Each number is 128 + 24 x the weight over the matrix's rms, rounded and kept within 0 to 255. Layers, rows and columns count from 0. Numbers have three digits each.

# layer 6 MLP down (transposed), 448x160, rms 0.0882, rows 36-62, columns 0-79
160137133171153131147097124108098104136149107134155161112133102102112108108152128150097121131133134144121151122092127109119089129147108148156163138108140146125137135108141101116140131134130129141129190162153145127092148144122097119077142156
139161151143108157125114127129196159155122120094104106117141116134138173127120096074124134107127101104126094138114090140116134144121089123137104128156159108136125129135136133130113130127130121096103079127114121127116118144142145148131111157
167114087174129143086138132140131102104125133136135153141134129134125130127160146132104123088113103090126096130123142069162133109145120132095129123102127116106126127149147154132147134164134143099153078113141155124144137122116149108078107202
096124063133136132093170098117142086112156100092094095120117097155154135130202134110088133106125124093131151127132133119156115142105133149103116102149129111143133143136123128142102143105120129140177152134087123099113103173150126081102129130
093142146154126139126110158114116139122124144073145105164105125111137145126107133185148143123128142134137117126146122118113101136104125155121132165130139137117099130111144120135130128069115128101144090120125112109135131179180137126165112168
144128096127116124125147126097128073129085121121111159135125143176128133163131109095158135110134137144093173122124123161085126172179151106069105149195111115102135105107126112153148096104160107127166098134124163089112118109103081143155130180
076118151104148103117152106127122125101147149174095107105138105168107145078154148139147133128097116126114131126119125152133148103140105123134109101093153146163120144145153114138079102199125159120153133117091147132113134085135151165137127169
076105108187093114094166112134130120125087125137097128116114154150163063145123119088129095113159135114168109132119154119118094094110117123157078140136121144153108151129157137141161132142105114147086132093136136146098168134138150136138076108
126121153103120130148168149097112089140156127140135142116138101114106136150099105110116140139130119119116133114144077125133068157112119104110176115111153071137136164136124116119145122088135145134132114170125116107112122142125137104137072130
106123144095144131104095153148129182114169109178117105141132150118173127101051142126150118128123135145120148144110098134134133101108183138126138152114116082126100139104144112128139131111125133136121124141127146127125133095100063140094119150
116136114111165115122098131075136128122115141114113106117119108081120155102133135150155145094149159138101140135112150182154105114122130115121148101142123140139132115146137167148109114162154171143187151099098149109091131073129103124125164099
171103136110135132134098162145160131155109153122110141138150161110134168109128133149084173097096087135117111127158127116130069106131144155122109171112120100105102117147079146136150151126134095100130120140138119127123111081110123111119157180
094116126113131136137130121154130109148178118114099125168146111138116161115111073183085126180144130113137152143139157150139157075086098101133114108137087119074171175048156146155124177077101086113097124115148100113149090101121137132090137133
154136137127107120159184137111154151108161173099116096130142129145137123117135145142118145107146139117111139110160110116110116123133120143141109150138093120138101157122140118153125160120123126135117148144098125139172092103142082144121109132
120159190139149107147155146092109125136136140100145145081175115139149142171134146098166139141138153124143120125151147144119143129117121126112126186117133074110144130148142094122118112175139140104124185137080127133114104128134121132124113140
082147143123111078096140154104146154136126096098130126149159136123122150110079129130126130114137163143121129116149147169106170107136161145148114156160148113141152173106105159182118079147138181105111138118138130108133133096144130120052138110
136197138135121088182130114159113145127112115106110123146129123155150091144123129123118128135149146142125117132157069140089142123127124147145115115084124151140125120131102113138142133148147130144110100130156113134149170122122150157150050142
154121136167125076144130138126118106061114121138116136172139129166105152106077130149174086104113137149147105154139105132148107108159119137087136121141155133123127169149109126106108131122100158149150139150132143112115133126136123092124125172
097121128117131088134143111126088134148089144140142102149168135143163078106134139151135132168151120112163195097155144145121142153090160116110111119113162170183130125152165092140105127156155151121108155113110131118119124139108125167121087094
133152074112092095129129076128118154150115137135115088150148154128121102123141157137111087140114156088105153109098125132143109092186145117106130173121111091109126186137114139118138146119137126123076119132113123149124096143108103169118122150
146119173134136158107138139177128093072109159124109136138108134148096152173102090119116115108098130142169091110093140107136125133158180125153091159166136126124102095140063163125137116156097158130099108174119112146092101116131129133133087099
096130148138078130130117117138137137149058094101190105119120125140119111153130161095145120125065110109094097092126092096113144134131132067113169149172177080126145134115143135129141153084122100114115130116154156122118122116109165190140154142
124077120125119127075139088128118114121144171106122072124127127150112158155133124150121116153109096089153111128141166149162101092169083129168143102111117137133111096143067131105125121157101126140164116111113167156146190151140153128135148117
141113123087114114112122137158138087103112135109143126131079102105134187113108125137125137163190142113148153122142109125133136147075127085114164141119148114064135115142102132091115145144163115141122123196186137149100104143122175140126104143
129108101142143103165105131119130106151154125128111120107154128090131139134121094112104102174183107149139144133128136143138092097116112153098154118125113103153129097122134118160118094170118109180102136119150119158151127140118130105114126163
111132144132092140090146141143118143096169142123124159109123148116115123139121142155100120094157123114125080134131107118133129120126163126128151137110144094093116127130106108130152115148095134112131119162127123111085119093107173159126171101
138110087129142124172116132127125078154108102135121151117096131135136047147140151135195164138149142160125116089163051143134150088122126136163146089122132140179099113127166092139132166175083111146080117132146119122142151112145174089098105144
# layer 6 MLP gate, 448x160, rms 0.135, rows 37-63, columns 0-79
129094120103194144119172133135123090158114125119120110146148141149144094129167191124126112196160124116080157187157133114124145169098128122101125138153146132097100106133140166103109139122158152137132168095168140132118139179129060115160105105
087129139152143147177166124119121144135151127131108135126138125142128125134165144147162134111144130120118141118142115124131159145116157117197102157150139133135105115117106089161129097143113153119104124100157129131150088144123105147100140101
125126140121147115103155117098120136126137171110132122131108132153135112164142095199140076128156130112096121126117103102171101187118124136111115111133157162129168139142129112127116108159159159135169102146136126149139129125093158131153130125
150092166129159115128136098107084143120126098138105104144124123108134130098133134150156136123136155111146097148114095138092135134115152144151148149106125097100041187098149111097171155088092162127120151194145120120140112128103079115154109082
128100132140149144135095122157145127126156104151129156124096085124127125127126128107177135112108087109148140183149080141091098156111113101119142107125079134085091144178166107128159107146117158124119104133151126142136118138116117114127117157
166148118113153151131121132132129101148117134098156133155157108121092137128109179159125127098125155159146104144131105114149107130086099078150147123155130090108118169124123132107110104150127139114118170084087179161125138121108115087134091147
156116114143146143116158128119144103133159124118129143159098190103143139098123142118126159126125141136144164106091108127149099114147123097107129108149119141177118108117097077119149097122153133149127145127144116157071193128154105125177121128
171118107109155158128133132127134131106106082138130142133147149163150114099072095119160146095131134147149152125164129156123095129157108138136167116141152170118106120122105115122120114167113140188090152129139121129137135177103111095092117153
099143108148156114142065070140173098123128127147109109114156110165165099099060154165090095143103113155102097150068097085147130178121160099161144124144111108123124125122097134125146118136102128116142147133124139094089149128106114142132110124
127154122128134110173138163175132163124096108122160112136123111135117084149128139084116122144103102145145178112148113121114150155153138143133107147109189132095127134110110128118158095114163126158120115195129107139107143111150116107111134129
120136107145097092135151092131119100112146119150114097117115172160106094176076152122133113108120129128177137113139115115176119137157150097168142136136109161135122131094135122175100130125149117136136155125161115145179140132139155181110153103
181167159139134111136133121116130104110207147125122107136130136147111120132122147128119113123152127131142131115133120110131118152136093115140146173161106132118106182122084066152114177071151112138136170129167135150176128128082142099110147144
112125132150142158153110138110117115158147130112142105107168161128145135153117091117151109134114105188128168132119151110137116141130138152104124102110116147130109161092156144063132129138091118151162121137111169119147111124157136113127124130
154138101167117115152149105146162091109145151151148144145142149125111106169100115118193114099076108095127135142160123078115125134148132099090152141147120105162139167117108122172150151129130112136134084076120117170160116113129142124129111107
129143116109181132133125105166151111120099107103132100142125121144141117193139152111135139110132130147106161154076095126129139145118128131148161135151108126160116191111151104126139125151134139125137133114134151185135148084146127134137134126
112086128134172151131158163109099147116096122122100149109135153118152133082111113146133169124117142123136167100136160137121146123140174112154100122089088084108117149088094166125127120099146122134134138154134148147138117110120103144062122108
105136130125111111124160153147152110125114126141149145129158109161127121151143084125123118112130175130149158084129104159166095146119168164176122145160168110144121128118144129105109160132113153126145135136142163145142144139166123151097185134
109108063141154157128123136089151167079140125125114120124084123118131137162129156089156164111107135167116129115116086156105132126073145121147151116119117125142160091161104106136162154092121159149116138141151118103121142118079135098132109154
128134072130097173148169106134126147122134129094116155156120137129140147153160135097105138117144125115143137071120115121176110133129112133119159111136083153099091181115100114091071108086129112129150159145147101146179118125131078108104153138
170117130096121146153146077108124167089073125099121137131148138159132121141124145113136104155150130100131114128170136140154116127105147131155125155201087121131156127125120150086126131158126123080106157105111135151115138142116165132078158141
077128150130154153099114082095082118120050112082130168130134170131125143119096121108119185132099100131110153105104150124127108127096171103143186100109089132143109113153125135121126096169152131130119115097162169126164111095103157144131144145
118103135136127126124136116100157104077124129140106132133119079123160138141101101083162106102145123154130101163107095134108114123135094109193122113127126124113128116149132133149167144128164145148138097153110160130143124125094081110126151112
134111112130136141117106110083105105121121164161150085147146117157137133109047119128138123080082140110140146097146095137169086112137136146106103159083099126164151157159096180120163115166096128153114137107101151149086170129091091116110117121
132100181120121129127157149145097130084147092101136077129133133159119136085139116157159160120135098163131139135121140096100137156088133141126156102109072169158143170112144119135175117095112175132119102134095130148121118164095119137097133119
114156109087099142141160124120131131124110108103093141132143127113173122135136157134154137119153145115134096119152086113131105161154148138141178141113160129107104112098117128090166098096146199108141119123131151145120154140153146167112123117
110158134143140095080100137114128135105154086134107177129101112146173127094137123065144111138178094145161152164102108142103120180163136158110171093156143102111162102123093149168157137127158131141131123122148146103146131120103131098128100159
129156122109133125096104099084148096096122091123124111109121097138148138140138131114174120122149154117153152152119140096096080145116140130136206147124112134130144128128135135114143153123154142165141105097129107136095136151079132130123135134
# layer 6 MLP up, 448x160, rms 0.136, rows 37-63, columns 0-79
131056098062132121153166122122151073131102124129137070135141144121114152140170135145134168125166089106089144142141100117154147096146164122164138166154162150134146131139150125120146133121113145106096146123120144122115151142115110161095166101
101149149125104128165109148104153127137149146104120136140122118111087148117137147107137110093125128114141101126107142133107155119189097107128123119132150107150103132132133095141143132116127089125100094078160138123139099138065116117136069116
110132106162119104105128142117125096097123099136168110160134121119148167147116192128119132129151146102089153151139118157179124141143115133088116156115140104077093146140140113172143129116118123136091131162109144133150090159111098156162072130
109094149168143129168132131136142107156118129158166107156172143162133137154087163154124093164083136126122144150121152146156112105111168101075154117102166117078142106124123112161173139113145118145168130124130105163146091127163096065160098181
121126142177128128149104145112144115118162110149145090148153167091111136128104114114111161149116137163153148155082141132118147104148117127117123123169150139103140156159107134123124154122183178126148121161090106145130060092136114137122069122
111126131076161130121097101084158086099148112105161121132141118126174131062141119131182145091088136185107084075128149140120150170110125142149131132131128113123151101096122099126132094162143134144137142115089106129109115087134141163162093152
104142128121115109123098155149122105093165156170160150109116126094126140118102074138142116126125132089134153130126157115152110144127074126116188113132140155185160104105134124119130113094118117091170184138167121134109148143108119121141116134
128132101117120140157153148157136131125130129167142126157125126141152106132107106114106165125099098144123102101121135133119136159156209113146115153106132141132134128117139106111136108091143085077144093142126098107154130122141163138141100140
124125175099140147068110148164093158141128116111148139091123154136148132120141172140138118172118128100100134092139126137190173147095098149130094159139098123137194142181152107129136115092149137110133162168142141152117119094143086141128153131
120142131120157093173152143104077168081157114124163092084119133130111130101126114169124134056132127130125117137156126118128102171140132132146161135093136117148134123158130101150164087074145169147134107152144132141089105103143123095082150115
126121133138108110103088135140129109153124113098110110057144110110122129133136151115105141128139081155075175130132121123153158146142101142102119132115156091083138128174114157178134137136179105081103136110106116125150152156148127124162108109
145108179139103149130128118112132146150165099159141081173168136131188137112114148137133152173143166131119093139095161126141109158146106084136133141183154143123128133126144128099135161127141098168154162151120161164106096162176125099119136140
094157140111147141084130118087137113107152128119125112174167151102106113132135139131119118145103116110135101106116132125118162190133148132147129090111126089116116136132115100126123156130097140126102106146135132171080115112151173109128097148
155140140131124109163166136137169158100127126074159163149127137115173121136109124104146097150126122139121136139144121130132091123128112143109113113134159094127103115114146113086139178114155142147118125131129161149170130116098149128115072108
132148124110110125116128118126058100124125114174169138131143132128166146128109155124112109146137130095185118100181146163118125115144161161158114160138136130164106101115081120165099119115117168113103137160140134094163169120112106146113152092
115146147136173125113118109155118119119095108160121119123146146096153149161090134114117159122112162088116120161150129100099135115173151137107123140124131131166123107146068107101113131126100118097112107112126121141137144107153140111120096135
111160118076134116124126137118125115148108115082176152203142155161106138101086160123119138123103147107134118166128141182113111129099102107154142167165126131151136086135136146128160131126112137142120097152112109136125131139106155076142135169
128126141117109096156126148100141102123146176158105123153147137125143117152086129101089128142145145101104138162114151125133103153131128149127132106150152131148141112186124161149119189165134121099114108119109153086122085112090107142131154158
128162123140126152128158141118123138107162070148159107143135126188127172137205149146111164102120151110139132111079134146124140142148136107136144125147148147107171123114125181116141152145081172139118126195147121149139130159141103089147143126
161099140131127109148107155155110102087111123104175125117139093142178127135107126139087183156111102117133097127085145156124118162140156125113094123131140091103118108139112133140130157069143100123079123129126145114120105155142097103143062120
131136162151135165122095090132102119164128113120135154151148075162148139090086171098114178178120129165083107153145152106105159118145126092136105200104171161125138125110126139154134122143140116156133104174162118115106136146103113136139139126
097118145159136133105105126145133124153137179119148143106127127140137129142156140145123140093096066157139132124101122124095119124124162143165119121140174128192150127087107089125125138118160112117126192134119111119167133147140135137081191181
110047132146145136110126104097143109142128132166149124098114102104078108108105146125144145132113200105133148129117063088119115109117104119107138079143137131138115123154104104126155094120099131109089142129159117151093089131136171093151160136
133089149113096152117120070117090138135145129110112168142120099131159169156130151168153133130152150178155124143144134128128159157120132167093161140131102145121114141110114093142140133123116167106124099094127154130096122149146153114131142126
142130146136151176137144118140102109116090123112079131117126144110149157124158120134140142147145102118090098146108089130121119180106117162173135160165185134118138158155094089124155125135147103130118144125105178134146131104154190145110110097
149141142120118137125179167138093129102120126107088132136160132144131130156112087159212143064097153113133097124141132145110137111123106134199135110119110164110126147135085127134137138102099119126092134141147111180091101100170156149143130087
139132146087144117144132137097077158136129092144115176137096083108103131102071128126095156093153138150144105120105165125100151116141130124130130169150137160107095105091140138086093139127126114118116162134150155116179171146116143117129112109